config.toml
n_kv_head = 1
norm = "rmsnorm"
norm_eps = 1e-05
rope_base = 10000.0
optimizer = "muon_variant"
decay_fraction = 1.0
decay_shape = "linear"
batch_tokens = 65536
steps = 8750
dataset = "wikipedia_en"
Each number is 200 + 20 x the weight over its row's rms, rounded and kept within 0 to 999. Layers, rows and columns count from 0. The size before them is the row's rms in percent of the matrix's.

# down: layer 3 MLP down (transposed), 3584x448, rms 0.135, rows 1023-1062, columns 336-391
# gate: layer 3 MLP gate, 3584x448, rms 0.138, rows 1024-1063, columns 336-391
# up: layer 3 MLP up, 3584x448, rms 0.137, rows 1024-1063, columns 336-391
down1023,104,232,216,212,157,238,191,242,148,199,185,218,213,152,189,206,193,175,194,220,201,200,235,203,199,182,204,232,200,198,200,149,165,193,210,193,208,196,208,191,218,210,186,187,230,230,211,198,202,185,194,179,216,165,166,212,193
gate1024,102,221,183,218,189,182,213,159,199,178,209,190,150,173,176,190,255,180,229,171,193,209,180,229,207,219,202,177,194,200,184,202,168,223,207,187,204,171,165,185,224,211,178,192,209,210,196,196,166,191,229,187,238,222,215,182,211
up1024,100,207,183,173,184,186,198,210,155,207,238,236,194,198,206,187,196,221,194,219,226,198,225,201,199,191,190,204,201,206,204,214,227,195,228,219,172,188,140,176,240,162,170,215,206,231,196,208,227,184,206,205,219,207,206,216,211
down1024,103,205,175,186,194,192,186,182,215,223,239,194,201,220,190,216,171,202,197,219,232,202,251,146,195,197,188,212,207,217,213,222,224,204,169,224,182,218,180,175,167,212,243,210,192,194,215,197,182,240,202,229,217,188,199,202,185
gate1025,098,192,199,221,179,208,200,201,216,224,171,210,209,200,176,186,188,222,182,199,189,179,193,209,201,192,184,204,191,206,192,215,196,185,215,218,161,219,194,208,176,208,220,203,237,204,217,186,156,226,201,192,192,203,244,217,161
up1025,099,202,205,232,186,256,200,205,224,203,244,185,205,219,236,217,215,201,223,171,153,217,183,177,199,157,232,223,236,150,214,222,184,238,197,178,223,220,216,205,209,196,178,193,217,178,214,234,213,235,235,194,188,194,183,193,202
down1025,101,154,220,210,168,225,194,207,190,200,184,169,178,203,219,192,188,205,223,221,202,189,206,201,184,201,214,194,213,194,212,173,213,200,183,209,185,200,223,235,185,178,172,212,201,198,178,196,194,218,184,202,223,209,213,202,213
gate1026,096,204,201,229,205,181,179,196,191,217,201,215,191,186,200,183,159,198,189,215,213,204,217,194,190,191,194,239,197,211,190,198,207,192,257,162,200,203,214,216,186,211,180,203,201,201,219,167,192,191,190,236,169,213,191,240,164
up1026,101,217,213,225,215,158,192,197,190,226,199,186,197,206,188,197,162,176,178,217,237,168,185,194,161,191,192,226,192,196,185,215,243,210,197,193,217,233,192,198,215,195,172,193,199,224,206,195,210,211,205,245,205,197,188,209,197
down1026,096,195,171,169,254,227,151,200,215,176,200,206,201,195,192,178,229,199,204,220,198,241,204,173,194,176,221,173,227,214,205,238,233,245,194,220,204,199,241,209,200,211,206,202,207,201,197,217,187,219,191,197,198,194,206,223,244
gate1027,096,200,230,194,176,214,217,212,188,201,199,211,191,185,214,197,205,222,230,212,189,191,233,221,187,199,193,198,188,215,222,194,196,214,211,238,208,210,204,189,254,195,187,218,209,194,259,196,211,203,208,159,199,185,193,245,203
up1027,093,202,186,173,203,191,221,186,170,198,207,226,194,203,220,193,198,179,216,206,169,177,242,225,209,194,211,224,196,206,225,211,231,225,188,238,230,207,241,199,253,187,195,207,196,176,222,203,196,218,213,211,223,197,193,247,198
down1027,095,214,229,162,203,193,214,187,227,169,228,224,174,210,178,193,224,151,219,210,192,186,215,183,250,200,190,228,226,205,202,169,187,262,186,229,205,183,212,219,185,177,207,190,212,190,233,199,182,194,209,168,182,185,178,191,186
gate1028,102,206,190,203,238,201,175,160,192,230,203,212,144,195,186,178,210,186,150,199,213,186,173,265,181,174,187,209,219,216,171,222,197,181,225,190,168,206,193,181,270,214,155,210,217,203,200,192,202,184,217,209,205,207,166,197,219
up1028,102,186,224,215,201,181,172,188,216,199,190,219,230,183,251,201,216,190,165,174,186,217,190,199,198,192,220,197,203,198,227,230,216,176,219,223,218,181,166,192,191,204,196,227,225,196,187,192,184,200,206,184,222,181,192,183,208
down1028,098,216,212,208,230,194,178,204,239,204,189,170,179,196,169,212,222,218,189,213,228,233,180,201,189,204,205,206,205,228,191,193,211,193,172,209,197,178,169,208,184,206,183,146,199,219,188,172,208,211,217,189,192,217,217,205,191
gate1029,098,178,197,221,178,172,165,214,199,184,213,191,208,205,215,208,178,209,226,193,202,190,239,195,207,217,203,234,182,198,210,192,226,214,212,197,194,196,197,193,178,176,160,220,201,201,204,194,191,239,210,230,218,214,205,208,211
up1029,096,210,164,243,190,197,186,228,201,177,233,208,180,176,179,210,147,189,196,204,222,204,193,190,173,164,161,228,192,197,189,164,178,218,226,194,200,193,180,215,210,189,216,188,204,215,202,263,201,194,173,180,211,201,191,187,220
down1029,098,225,199,189,211,203,202,188,171,222,232,197,191,177,210,205,170,232,206,176,188,194,210,207,173,176,176,190,189,196,175,179,211,206,199,195,192,177,210,187,203,198,164,215,191,233,175,193,186,196,198,197,194,213,213,200,224
gate1030,099,164,188,221,176,196,217,219,209,203,196,213,221,218,210,205,197,224,210,183,210,215,207,214,197,198,213,210,227,226,193,205,198,195,221,243,146,191,185,225,220,182,229,223,211,224,214,165,184,193,239,203,203,233,196,208,202
up1030,096,233,170,180,173,200,239,179,173,202,184,214,173,193,197,226,168,194,217,199,188,188,214,219,166,196,194,194,203,194,194,226,173,178,212,148,220,208,195,207,200,205,184,211,211,215,198,247,229,227,166,224,225,227,183,221,208
down1030,095,204,211,197,166,180,234,176,207,208,201,190,161,224,189,185,220,150,246,158,234,163,217,198,219,185,220,171,180,211,167,240,154,217,225,204,205,204,223,213,241,209,214,194,173,227,184,196,186,201,176,198,230,205,214,229,195
gate1031,096,173,168,212,227,161,182,162,180,200,251,216,183,195,211,211,214,182,164,225,188,196,178,190,224,212,197,235,211,188,199,184,163,174,225,217,217,189,205,164,191,182,195,187,190,193,169,171,177,226,182,203,209,201,219,210,222
up1031,098,188,207,182,211,174,224,187,221,187,220,208,231,183,226,164,238,196,184,149,197,207,214,183,186,199,168,208,179,194,166,223,205,231,194,160,216,201,221,228,199,236,254,211,222,213,190,191,192,237,186,185,182,188,184,202,245
down1031,096,149,219,216,199,207,195,211,197,183,209,184,197,208,174,189,202,217,184,201,175,218,193,166,230,188,175,204,219,217,221,251,170,211,225,209,230,208,203,215,200,203,180,234,212,246,184,229,244,188,222,232,203,199,178,224,231
gate1032,094,212,201,211,153,209,187,203,208,231,192,212,197,197,185,170,153,181,224,199,199,210,227,193,196,178,190,183,191,166,180,201,212,191,171,237,202,185,197,182,181,202,227,204,192,204,222,220,204,210,190,163,190,210,201,183,203
up1032,097,214,191,181,221,204,229,185,242,225,180,186,216,179,205,191,200,190,178,191,209,217,226,185,190,188,227,246,164,199,226,166,168,204,185,173,220,204,232,233,198,223,171,199,217,209,215,199,190,204,196,157,197,220,188,195,208
down1032,095,221,173,209,235,176,235,206,190,194,193,212,183,216,211,196,248,201,181,225,213,197,214,224,218,220,197,216,235,173,193,179,224,212,221,217,205,211,196,245,232,213,198,218,222,237,228,199,160,197,205,219,189,173,201,208,183
gate1033,097,215,204,167,195,207,199,216,180,195,174,185,202,166,210,196,197,206,194,219,168,216,217,193,195,205,184,194,175,188,239,228,185,222,214,185,185,230,191,205,178,202,219,209,204,200,252,191,185,194,205,191,178,194,181,174,193
up1033,099,191,181,178,206,180,239,207,206,197,184,198,220,208,193,208,214,220,214,169,197,236,228,184,230,170,212,249,199,209,207,196,204,160,197,201,231,156,203,205,231,217,220,170,204,197,217,217,204,213,207,192,218,191,203,212,178
down1033,103,199,225,207,190,223,211,190,230,206,200,199,221,242,190,207,213,194,252,203,216,205,201,181,190,175,214,209,231,194,221,166,193,209,203,187,190,171,213,189,229,198,194,197,176,166,192,189,214,198,200,208,202,223,178,203,218
gate1034,102,180,205,211,197,160,168,192,202,176,192,197,238,186,188,204,181,212,225,224,213,206,193,174,220,203,208,212,231,192,205,180,198,215,204,188,204,176,224,195,234,225,203,202,197,257,202,186,231,198,203,156,172,165,212,217,188
up1034,102,188,210,233,181,208,211,200,190,224,219,196,185,197,220,184,235,187,222,232,180,231,170,191,241,204,223,223,194,192,176,195,188,174,207,171,185,243,202,223,175,211,208,199,193,176,194,197,183,192,213,184,205,184,188,205,208
down1034,103,167,170,178,175,193,181,189,227,164,191,206,224,225,192,207,218,206,233,227,179,215,205,232,190,158,201,171,170,187,217,215,164,223,218,238,198,190,185,218,243,236,202,203,177,164,167,218,198,177,241,210,190,191,216,190,191
gate1035,101,221,241,203,180,199,195,214,222,172,190,181,185,177,195,205,191,228,180,206,184,210,175,213,188,210,176,194,217,176,195,204,192,213,178,192,184,222,233,209,196,199,170,223,233,178,190,242,158,194,211,184,190,191,192,189,193
up1035,102,223,166,210,191,209,205,212,176,205,199,201,220,186,173,198,196,222,228,185,210,175,218,217,210,191,210,198,197,162,224,199,188,214,179,187,171,177,206,199,209,240,182,214,203,223,186,181,213,176,191,218,188,204,243,213,199
down1035,101,185,197,194,239,214,179,193,199,175,184,209,204,218,199,181,213,212,198,208,216,185,223,228,218,180,214,222,190,214,186,200,231,189,185,149,244,215,210,151,216,206,224,177,191,180,214,167,198,203,211,206,192,243,202,208,208
gate1036,099,206,197,223,208,192,154,175,190,186,212,193,220,190,238,212,241,192,199,190,203,185,251,196,181,232,206,185,196,186,221,168,185,221,220,181,220,202,256,179,172,174,216,231,201,193,199,228,208,181,205,226,164,225,187,228,186
up1036,097,193,195,167,200,222,231,232,199,199,179,218,167,214,218,213,186,207,199,195,202,199,193,181,181,121,194,215,214,192,209,216,219,211,182,179,186,213,187,234,228,226,203,214,189,185,208,180,205,229,189,211,195,177,179,203,192
down1036,097,191,200,206,250,192,199,193,189,177,201,206,221,189,191,238,184,211,213,203,206,207,190,212,172,218,242,193,191,201,205,195,204,175,210,177,245,185,218,188,243,201,195,199,201,207,179,232,199,149,180,208,162,191,191,200,164
gate1037,100,219,190,197,214,203,200,191,208,202,197,188,230,217,234,223,199,220,233,229,197,191,221,228,188,184,214,220,196,194,215,190,176,217,183,190,201,181,200,225,165,217,210,181,204,205,160,198,159,207,211,206,158,215,197,196,176
up1037,102,169,191,218,206,218,205,196,193,192,178,207,197,187,190,219,206,219,200,186,168,215,177,197,211,185,216,216,211,218,175,180,221,184,207,190,207,178,198,150,205,196,180,200,237,227,225,195,191,197,195,208,191,217,173,212,228
down1037,104,218,229,206,224,226,160,205,211,210,178,189,181,229,198,227,223,205,186,196,180,146,178,214,211,206,213,229,192,218,189,234,191,196,171,209,194,175,187,164,191,186,223,179,187,190,192,188,201,204,200,219,166,193,188,208,195
gate1038,101,200,217,190,179,199,189,208,208,200,177,174,192,171,204,208,196,244,233,202,194,169,189,201,191,192,209,192,155,191,187,230,204,222,201,180,191,195,163,205,206,217,250,202,202,192,173,195,201,203,210,229,201,222,214,198,213
up1038,098,213,174,205,210,201,207,238,192,234,211,191,182,204,200,210,198,174,182,220,179,215,187,216,235,206,194,165,227,220,194,186,215,219,252,152,220,195,178,239,185,182,215,208,211,206,239,195,200,231,185,209,181,224,194,214,213
down1038,100,196,202,177,225,196,175,224,240,185,206,188,220,201,196,215,164,188,190,173,208,195,179,194,209,155,205,211,195,206,213,212,187,227,233,214,194,206,171,245,246,191,201,219,201,185,169,171,197,202,204,212,223,172,182,206,168
gate1039,102,194,224,192,191,223,182,222,181,234,206,192,187,197,210,205,217,177,209,201,187,159,182,227,180,202,192,231,218,191,173,210,174,176,182,227,211,208,232,217,200,189,223,199,193,245,182,190,235,170,198,201,178,203,187,221,231
up1039,106,234,194,239,183,204,212,191,218,184,229,214,208,226,214,230,212,231,218,213,182,172,198,194,205,214,208,199,207,203,207,209,178,221,196,196,202,187,189,188,186,176,168,192,238,204,212,210,202,203,204,167,212,208,188,195,204
down1039,104,193,227,201,190,211,226,165,183,184,215,228,196,214,176,201,194,212,212,210,165,240,219,154,196,205,198,247,198,192,181,200,229,224,218,178,182,188,178,230,186,225,174,206,198,183,236,199,197,180,224,172,224,192,173,185,196
gate1040,092,207,189,196,215,178,225,201,202,166,216,221,234,171,204,217,222,204,209,216,206,205,180,207,177,202,180,204,213,203,191,209,174,164,218,189,217,207,190,202,204,176,201,222,191,173,192,178,220,245,214,201,204,187,190,159,203
up1040,094,180,196,158,231,178,189,191,200,214,181,201,198,229,223,203,210,211,187,201,185,213,186,242,197,187,173,197,202,217,185,195,208,228,180,188,206,231,165,226,207,206,219,228,177,234,187,214,200,175,237,192,181,235,203,228,200
down1040,092,256,192,215,209,217,224,193,174,212,178,182,207,216,236,207,175,219,195,192,210,206,148,224,224,183,192,197,185,197,210,219,197,183,178,216,214,229,210,211,224,216,197,194,173,178,166,219,180,189,206,205,197,181,189,191,193
gate1041,103,218,182,207,191,199,195,204,193,180,232,187,210,214,184,179,192,155,199,190,236,227,162,220,172,225,202,202,207,212,225,215,190,209,215,194,184,211,200,195,199,239,206,157,208,184,195,171,180,214,217,215,195,182,195,217,218
up1041,108,191,220,184,172,159,189,220,201,181,151,201,225,201,166,216,169,221,174,194,196,246,196,210,190,217,187,216,193,165,202,200,156,211,192,210,183,166,187,221,174,202,181,184,211,202,186,208,197,202,172,195,187,193,201,232,176
down1041,107,173,173,198,199,196,227,178,199,217,201,175,191,168,223,164,171,204,207,215,204,194,233,166,226,189,198,205,203,218,205,201,209,212,215,182,198,184,205,192,213,233,207,214,240,192,226,214,191,202,236,197,189,183,220,213,211
gate1042,107,223,194,209,185,186,164,205,228,193,157,233,192,201,208,192,210,201,203,166,191,224,212,208,174,193,188,194,177,179,199,234,194,171,201,223,199,213,212,220,206,203,207,196,212,215,223,190,179,207,236,215,181,217,184,210,210
up1042,102,165,182,197,192,191,153,199,184,200,185,209,207,191,215,188,176,210,256,171,188,226,209,167,200,158,187,225,210,193,182,208,221,171,212,217,157,200,178,183,214,215,184,165,227,222,219,210,233,241,197,221,231,194,215,218,205
down1042,101,191,197,165,185,202,208,179,201,176,207,188,210,242,210,151,213,206,215,217,210,165,202,192,183,193,208,188,230,193,188,201,241,172,175,182,201,195,177,166,178,187,213,190,225,219,134,235,224,194,248,219,204,211,226,159,200
gate1043,104,185,179,197,208,180,219,245,181,181,192,206,197,220,222,217,176,249,184,186,196,200,204,189,188,187,199,180,246,205,162,205,194,214,167,188,201,206,209,178,206,204,188,210,219,183,187,216,218,179,187,246,181,191,182,189,180
up1043,103,175,234,187,160,209,206,177,171,192,204,208,213,170,187,231,180,195,211,165,193,218,205,198,215,177,190,200,171,185,171,172,189,195,205,194,178,182,176,193,204,181,202,158,211,203,209,190,187,215,198,202,238,225,216,188,165
down1043,102,166,236,182,211,233,233,181,246,210,178,169,218,187,170,210,212,208,218,192,209,202,208,202,176,177,214,218,172,194,196,169,221,225,200,161,196,212,177,188,182,207,208,209,198,196,205,196,175,213,237,186,194,177,207,203,198
gate1044,103,240,213,218,185,191,184,180,195,208,196,171,195,196,218,179,193,176,244,213,195,245,194,223,193,219,203,198,204,210,195,197,228,170,193,206,183,183,244,211,218,202,186,185,212,185,210,174,201,190,201,174,222,244,234,221,200
up1044,103,220,200,184,193,193,215,211,180,198,171,189,194,216,195,216,168,202,209,223,194,225,207,227,193,200,196,192,213,205,243,199,203,196,193,211,202,161,179,233,217,212,159,197,187,215,230,176,232,191,240,176,218,219,200,202,181
down1044,107,234,195,203,189,174,193,213,224,216,203,192,230,220,227,159,159,204,190,212,220,213,236,189,211,167,178,198,230,204,207,216,211,223,157,200,186,175,199,187,194,192,209,184,217,190,193,194,174,193,203,185,204,214,177,214,196
gate1045,102,194,247,184,205,180,187,180,189,215,207,206,218,134,209,183,163,228,200,219,216,248,208,229,208,156,167,197,223,180,222,193,179,197,195,223,178,207,199,228,182,211,215,211,217,218,198,182,175,213,188,222,177,201,169,192,190
up1045,100,196,223,200,169,201,183,167,223,183,194,185,186,225,185,242,182,207,211,226,170,223,185,172,197,186,245,204,175,205,202,213,186,128,221,156,210,170,210,219,213,202,231,199,215,179,194,203,236,177,192,180,163,187,240,188,203
down1045,100,198,157,211,192,200,223,192,166,213,213,224,181,207,233,184,251,198,183,186,217,207,207,192,220,199,197,218,188,197,183,181,197,176,204,232,185,217,217,215,181,178,201,180,197,195,161,196,214,214,191,223,204,174,208,219,187
gate1046,102,184,224,219,206,210,207,224,175,190,195,196,215,207,173,198,160,192,202,225,188,155,172,240,222,231,169,183,235,207,199,198,185,238,218,181,209,190,200,193,197,194,190,239,205,181,210,207,192,195,182,192,165,185,206,203,206
up1046,101,194,168,174,180,207,187,189,232,204,222,210,231,195,169,198,218,187,218,221,202,163,178,224,207,221,223,227,190,195,202,190,202,243,187,184,216,209,227,169,195,229,210,224,173,249,179,209,161,186,191,227,192,209,194,204,251
down1046,101,184,215,210,203,201,194,219,210,206,198,171,193,182,185,193,192,202,182,197,230,184,153,217,202,187,177,220,198,194,198,193,215,217,190,206,226,196,190,172,201,204,182,185,211,173,197,191,228,167,183,190,211,209,200,174,167
gate1047,102,211,190,187,218,178,204,218,190,212,224,204,211,233,145,196,201,213,198,170,154,205,232,209,202,196,216,191,180,192,221,200,200,182,200,205,193,219,232,187,209,184,212,183,178,203,194,194,234,187,225,178,204,221,235,182,207
up1047,101,176,232,205,210,231,182,219,198,200,197,170,232,214,181,161,218,157,190,219,197,212,200,187,173,216,220,170,162,215,197,199,194,207,169,194,229,198,158,202,194,215,227,190,204,217,197,173,169,217,171,201,210,223,193,201,200
down1047,099,234,201,210,196,204,203,211,195,199,164,223,192,196,231,186,198,216,194,204,184,209,172,175,223,174,192,240,189,236,207,223,218,173,194,214,215,183,170,240,185,168,207,239,228,201,198,169,197,204,187,227,176,199,200,202,189
gate1048,096,192,230,214,205,185,225,230,195,215,217,230,215,222,195,202,209,182,230,167,209,203,162,180,174,202,199,211,244,202,202,223,200,194,181,172,204,210,205,189,214,182,176,233,204,190,221,182,177,191,199,180,205,142,191,222,184
up1048,099,215,214,196,213,175,172,163,177,223,216,211,204,215,197,232,185,203,201,216,204,208,191,196,188,178,233,203,213,214,171,172,213,224,192,178,198,173,207,166,217,192,221,153,190,161,165,196,197,184,239,206,198,198,242,189,196
down1048,100,227,224,213,205,194,190,214,206,189,243,220,183,218,209,193,193,207,183,192,187,240,190,166,241,188,224,191,203,231,168,171,209,184,211,187,218,186,180,182,171,210,206,213,198,189,232,191,212,183,198,210,244,162,198,188,200
gate1049,097,245,236,216,192,219,206,182,202,162,196,194,233,212,172,169,212,193,212,243,203,215,194,174,189,205,220,202,177,166,223,235,214,228,200,176,171,228,210,201,187,195,201,206,156,179,227,212,193,190,141,160,202,209,208,199,228
up1049,101,181,215,202,196,211,197,175,193,219,209,231,187,180,199,218,202,201,234,196,206,220,209,205,195,234,185,199,200,208,196,221,193,208,201,200,180,174,177,174,212,198,222,217,191,185,203,170,217,176,226,207,213,191,245,220,209
down1049,094,225,178,201,173,192,171,190,232,186,184,191,205,231,187,224,196,169,208,193,242,180,203,198,237,165,172,193,199,217,162,197,199,225,188,211,164,203,219,202,209,207,205,181,202,174,200,214,187,204,246,205,217,201,193,204,199
gate1050,098,214,171,174,195,186,190,163,235,182,201,180,171,201,205,228,212,201,165,209,181,166,206,184,202,191,250,225,197,187,203,191,197,203,148,163,210,209,185,227,188,189,175,204,213,179,162,222,203,202,220,199,189,220,202,231,195
up1050,097,193,184,178,221,179,206,199,211,186,216,189,222,179,208,187,222,191,167,278,240,206,231,224,224,255,193,239,195,187,220,185,219,178,217,239,201,177,173,200,222,223,200,194,159,210,150,199,204,215,210,194,155,197,204,175,204
down1050,101,193,208,201,207,197,189,211,192,214,222,219,193,206,181,200,188,198,205,194,248,186,214,212,208,232,188,217,184,193,208,203,267,192,186,210,192,185,188,201,190,214,171,194,207,189,186,182,158,196,154,174,234,183,173,192,214
gate1051,101,206,209,188,179,204,212,195,214,188,205,175,194,229,213,201,197,187,214,174,212,226,199,208,205,197,185,222,182,192,176,193,197,236,211,225,225,200,202,181,168,196,228,182,187,194,180,205,204,191,151,176,213,183,233,205,223
up1051,096,179,208,225,202,180,174,205,187,192,163,180,217,174,224,226,201,195,201,197,183,202,200,227,179,196,219,199,225,218,205,177,199,164,206,209,236,205,186,208,189,203,194,193,235,197,220,208,178,224,210,230,183,194,205,223,205
down1051,098,204,184,232,220,249,194,212,195,209,193,225,174,228,169,185,197,213,180,197,169,168,207,188,230,185,173,235,227,204,192,187,219,181,171,216,221,172,193,215,184,240,202,219,213,202,197,214,169,196,188,220,204,191,197,206,193
gate1052,095,220,228,208,209,203,182,197,224,189,224,190,219,198,205,193,174,175,217,187,186,213,210,204,201,219,173,196,192,217,207,208,192,189,162,193,213,210,244,209,185,216,225,218,196,190,205,180,187,219,219,214,204,220,196,182,204
up1052,096,215,230,230,192,164,174,186,214,256,177,182,206,207,220,197,193,195,185,223,207,237,232,194,173,193,205,231,205,166,191,182,213,197,207,179,185,201,221,206,178,205,220,211,215,201,192,211,198,199,198,212,227,186,196,206,213
down1052,100,200,238,202,208,232,187,233,225,210,218,196,185,174,195,212,156,206,221,191,191,208,195,234,177,184,201,233,201,146,181,205,221,194,204,230,232,188,209,185,188,226,172,184,195,186,220,192,213,225,188,192,215,230,196,182,183
gate1053,101,170,208,211,199,155,215,208,191,241,192,212,206,221,165,186,201,207,215,223,195,191,222,135,172,202,194,178,205,173,219,223,198,162,211,181,200,189,192,216,176,234,202,198,211,161,207,190,204,200,217,244,199,197,200,238,195
up1053,096,232,243,159,201,210,209,208,218,202,216,214,209,176,192,218,199,199,186,220,194,210,188,191,236,229,204,201,229,191,192,193,228,198,231,194,212,180,158,188,197,196,155,225,180,203,224,206,196,206,217,202,208,196,185,199,180
down1053,098,162,223,204,235,181,192,216,172,204,202,246,204,196,229,216,190,214,233,186,176,189,179,199,230,213,218,227,214,229,199,178,172,222,173,231,196,179,187,181,191,209,177,205,199,219,221,203,236,226,198,168,225,179,192,191,229
gate1054,097,213,207,232,244,174,192,189,221,214,218,154,229,182,168,197,232,239,204,216,177,206,195,222,193,210,196,161,216,188,162,210,218,219,195,147,176,203,202,184,169,202,212,198,208,196,198,191,235,225,195,207,216,194,218,205,174
up1054,102,220,174,195,191,241,169,252,233,217,204,208,198,178,225,186,213,192,236,205,215,230,172,213,195,166,199,223,167,165,208,199,232,176,187,194,181,222,202,194,202,214,209,173,237,161,185,182,203,176,169,186,218,223,193,212,222
down1054,101,182,229,172,198,214,217,215,196,218,214,193,178,180,178,184,191,217,206,219,203,211,186,216,178,174,216,164,203,216,215,200,150,227,212,159,210,194,226,190,217,228,199,188,197,196,163,220,174,184,242,197,176,192,199,185,216
gate1055,097,181,191,224,212,169,197,193,214,207,170,203,185,237,204,199,238,201,203,180,208,207,182,220,172,206,186,232,193,219,174,233,222,212,195,193,241,180,216,236,206,189,209,179,201,199,231,183,176,221,224,244,248,195,170,172,203
up1055,098,204,211,205,211,180,184,177,178,228,180,229,174,212,220,199,214,202,191,209,226,214,185,212,200,211,223,210,192,191,177,165,196,203,153,152,240,206,211,159,161,206,198,221,210,164,199,208,220,211,156,236,158,212,204,206,219
down1055,099,199,204,240,195,219,179,209,221,168,190,222,230,186,165,207,212,158,196,210,218,184,209,183,193,164,196,191,194,188,186,201,219,217,198,203,146,208,180,230,263,214,205,201,195,176,213,186,230,180,202,175,192,177,219,213,200
gate1056,099,232,178,200,217,164,189,171,187,192,187,221,197,214,218,193,196,202,193,191,213,200,176,200,210,180,198,202,185,204,226,186,216,195,188,183,209,205,217,177,196,209,202,197,188,222,217,190,187,210,195,201,199,203,198,153,201
up1056,099,186,194,251,172,205,149,162,226,203,177,196,204,213,207,223,184,225,183,219,181,154,231,187,181,191,207,192,206,194,208,183,246,206,203,196,195,200,190,196,222,186,183,199,224,183,175,225,178,186,209,181,209,219,232,215,179
down1056,101,189,187,214,188,186,192,258,209,213,212,216,226,210,217,208,212,201,220,190,186,226,186,197,220,169,201,175,200,207,192,177,172,196,222,220,171,190,125,205,173,185,206,196,152,182,172,195,165,205,178,228,208,183,231,242,197
gate1057,100,204,175,214,217,233,178,223,182,203,189,196,194,196,232,236,230,182,176,186,189,221,198,244,214,203,191,210,206,194,189,194,192,216,200,182,196,175,215,197,197,196,181,214,155,217,202,202,227,202,176,183,207,246,227,198,212
up1057,098,178,202,181,187,213,225,194,177,156,191,181,212,203,185,186,217,193,221,198,206,228,196,191,171,181,181,194,184,192,186,202,186,194,196,209,173,216,175,211,207,193,211,201,213,228,182,194,213,197,192,199,226,216,190,210,185
down1057,099,196,205,183,214,183,178,204,208,169,198,239,209,199,173,197,183,222,175,215,161,188,192,191,194,204,217,173,196,221,201,207,191,205,197,198,213,202,205,207,206,208,214,203,173,190,213,145,213,214,193,201,221,167,244,231,199
gate1058,096,219,231,189,173,233,223,182,190,226,152,196,196,195,181,199,163,210,162,238,216,206,210,213,175,201,183,207,171,189,201,236,206,235,203,205,202,220,190,241,217,194,211,165,209,193,175,196,208,208,204,184,196,196,219,203,166
up1058,103,212,242,228,175,245,234,176,192,207,191,166,187,174,181,194,222,195,205,247,218,209,197,200,189,218,207,184,178,187,203,212,206,199,179,205,215,195,188,224,196,222,199,204,203,218,170,198,220,226,217,181,204,230,245,235,225
down1058,097,189,205,222,181,231,174,193,199,242,168,202,199,182,154,207,184,213,208,214,207,236,189,221,208,209,201,199,206,218,206,178,211,219,189,220,215,195,164,204,192,231,178,190,199,207,183,202,196,238,231,186,186,211,241,231,172
gate1059,094,213,200,169,170,188,188,210,201,223,220,197,195,208,189,216,217,206,195,225,186,194,207,187,236,204,197,211,202,189,195,173,192,211,190,160,176,220,174,229,201,241,203,159,198,202,192,194,180,183,189,236,182,209,210,217,178
up1059,097,188,178,191,212,196,176,219,184,203,197,248,189,223,193,216,223,186,177,221,237,199,241,182,212,215,216,222,206,178,218,210,184,158,222,201,225,213,203,188,205,179,211,218,187,200,221,194,211,198,235,215,181,221,219,202,204
down1059,098,166,224,173,211,229,198,218,202,219,193,171,198,220,201,215,172,166,176,178,229,215,234,199,224,185,198,187,184,198,211,185,210,195,192,208,177,209,195,207,212,174,211,216,193,177,219,183,194,212,208,197,211,209,206,204,203
gate1060,099,199,189,203,205,194,216,160,197,178,227,188,174,206,203,191,202,208,207,215,173,172,207,194,186,169,183,209,184,222,167,205,181,177,193,164,216,166,187,203,189,184,164,216,198,169,185,221,194,204,189,191,157,196,169,200,188
up1060,100,201,206,232,195,186,189,201,202,183,191,201,206,164,188,198,225,207,185,196,212,213,221,200,213,245,197,187,195,208,220,224,199,193,193,192,187,199,216,199,183,170,178,226,204,195,212,198,179,192,186,178,177,218,204,210,204
down1060,103,168,213,235,200,191,164,210,228,177,218,178,175,237,212,205,155,143,177,203,193,185,189,206,236,152,184,191,211,193,197,190,194,202,190,192,184,210,185,195,249,207,231,185,191,201,198,173,194,183,190,190,215,176,204,185,186
gate1061,098,207,252,203,177,212,207,207,192,191,207,185,211,191,155,201,162,200,197,185,218,180,209,235,163,166,199,189,206,201,175,147,183,207,234,167,223,218,179,195,215,184,209,210,195,193,179,169,240,203,218,183,219,203,210,179,192
up1061,100,223,198,200,196,207,211,216,173,205,183,215,217,251,187,223,176,214,206,232,194,203,197,192,219,189,168,160,223,232,210,174,186,205,174,204,179,206,177,201,184,208,240,199,153,172,178,203,242,202,206,184,196,196,206,171,154
down1061,099,224,244,158,185,179,219,175,175,216,212,196,187,214,178,194,196,194,219,176,204,172,213,236,190,191,171,201,218,225,209,191,177,185,194,201,228,175,207,193,211,184,209,197,176,171,230,216,205,208,193,197,192,210,219,175,176
gate1062,106,218,194,179,191,227,188,190,180,203,197,220,221,212,222,223,227,197,198,189,198,209,175,226,213,211,196,225,190,195,197,176,230,202,193,200,207,206,191,214,217,186,193,200,245,170,187,198,203,215,206,196,205,197,208,182,216
up1062,106,198,196,189,193,197,199,226,226,203,211,199,204,193,212,216,205,178,211,183,182,192,200,200,226,234,194,214,213,208,209,190,209,191,197,174,255,217,207,215,205,160,178,179,194,182,187,211,222,221,221,175,218,183,205,182,181
down1062,106,168,190,196,188,216,193,199,142,194,182,232,206,175,194,149,199,190,211,213,211,196,196,177,183,200,193,185,180,203,225,185,202,181,223,209,182,169,196,200,198,199,222,200,216,207,195,203,223,200,192,187,193,203,187,223,213
gate1063,099,223,174,193,194,185,215,218,247,194,192,196,210,204,211,196,200,207,208,181,244,198,170,205,198,196,155,194,197,185,165,204,224,207,200,170,202,185,198,243,210,160,182,186,223,209,209,210,207,219,187,196,188,198,184,216,227
up1063,097,205,227,188,220,202,171,165,196,213,197,221,212,197,155,178,207,182,179,227,199,215,194,179,211,225,196,213,195,209,164,189,195,179,245,175,195,203,238,199,207,198,184,229,216,180,180,204,204,187,188,211,189,200,163,187,230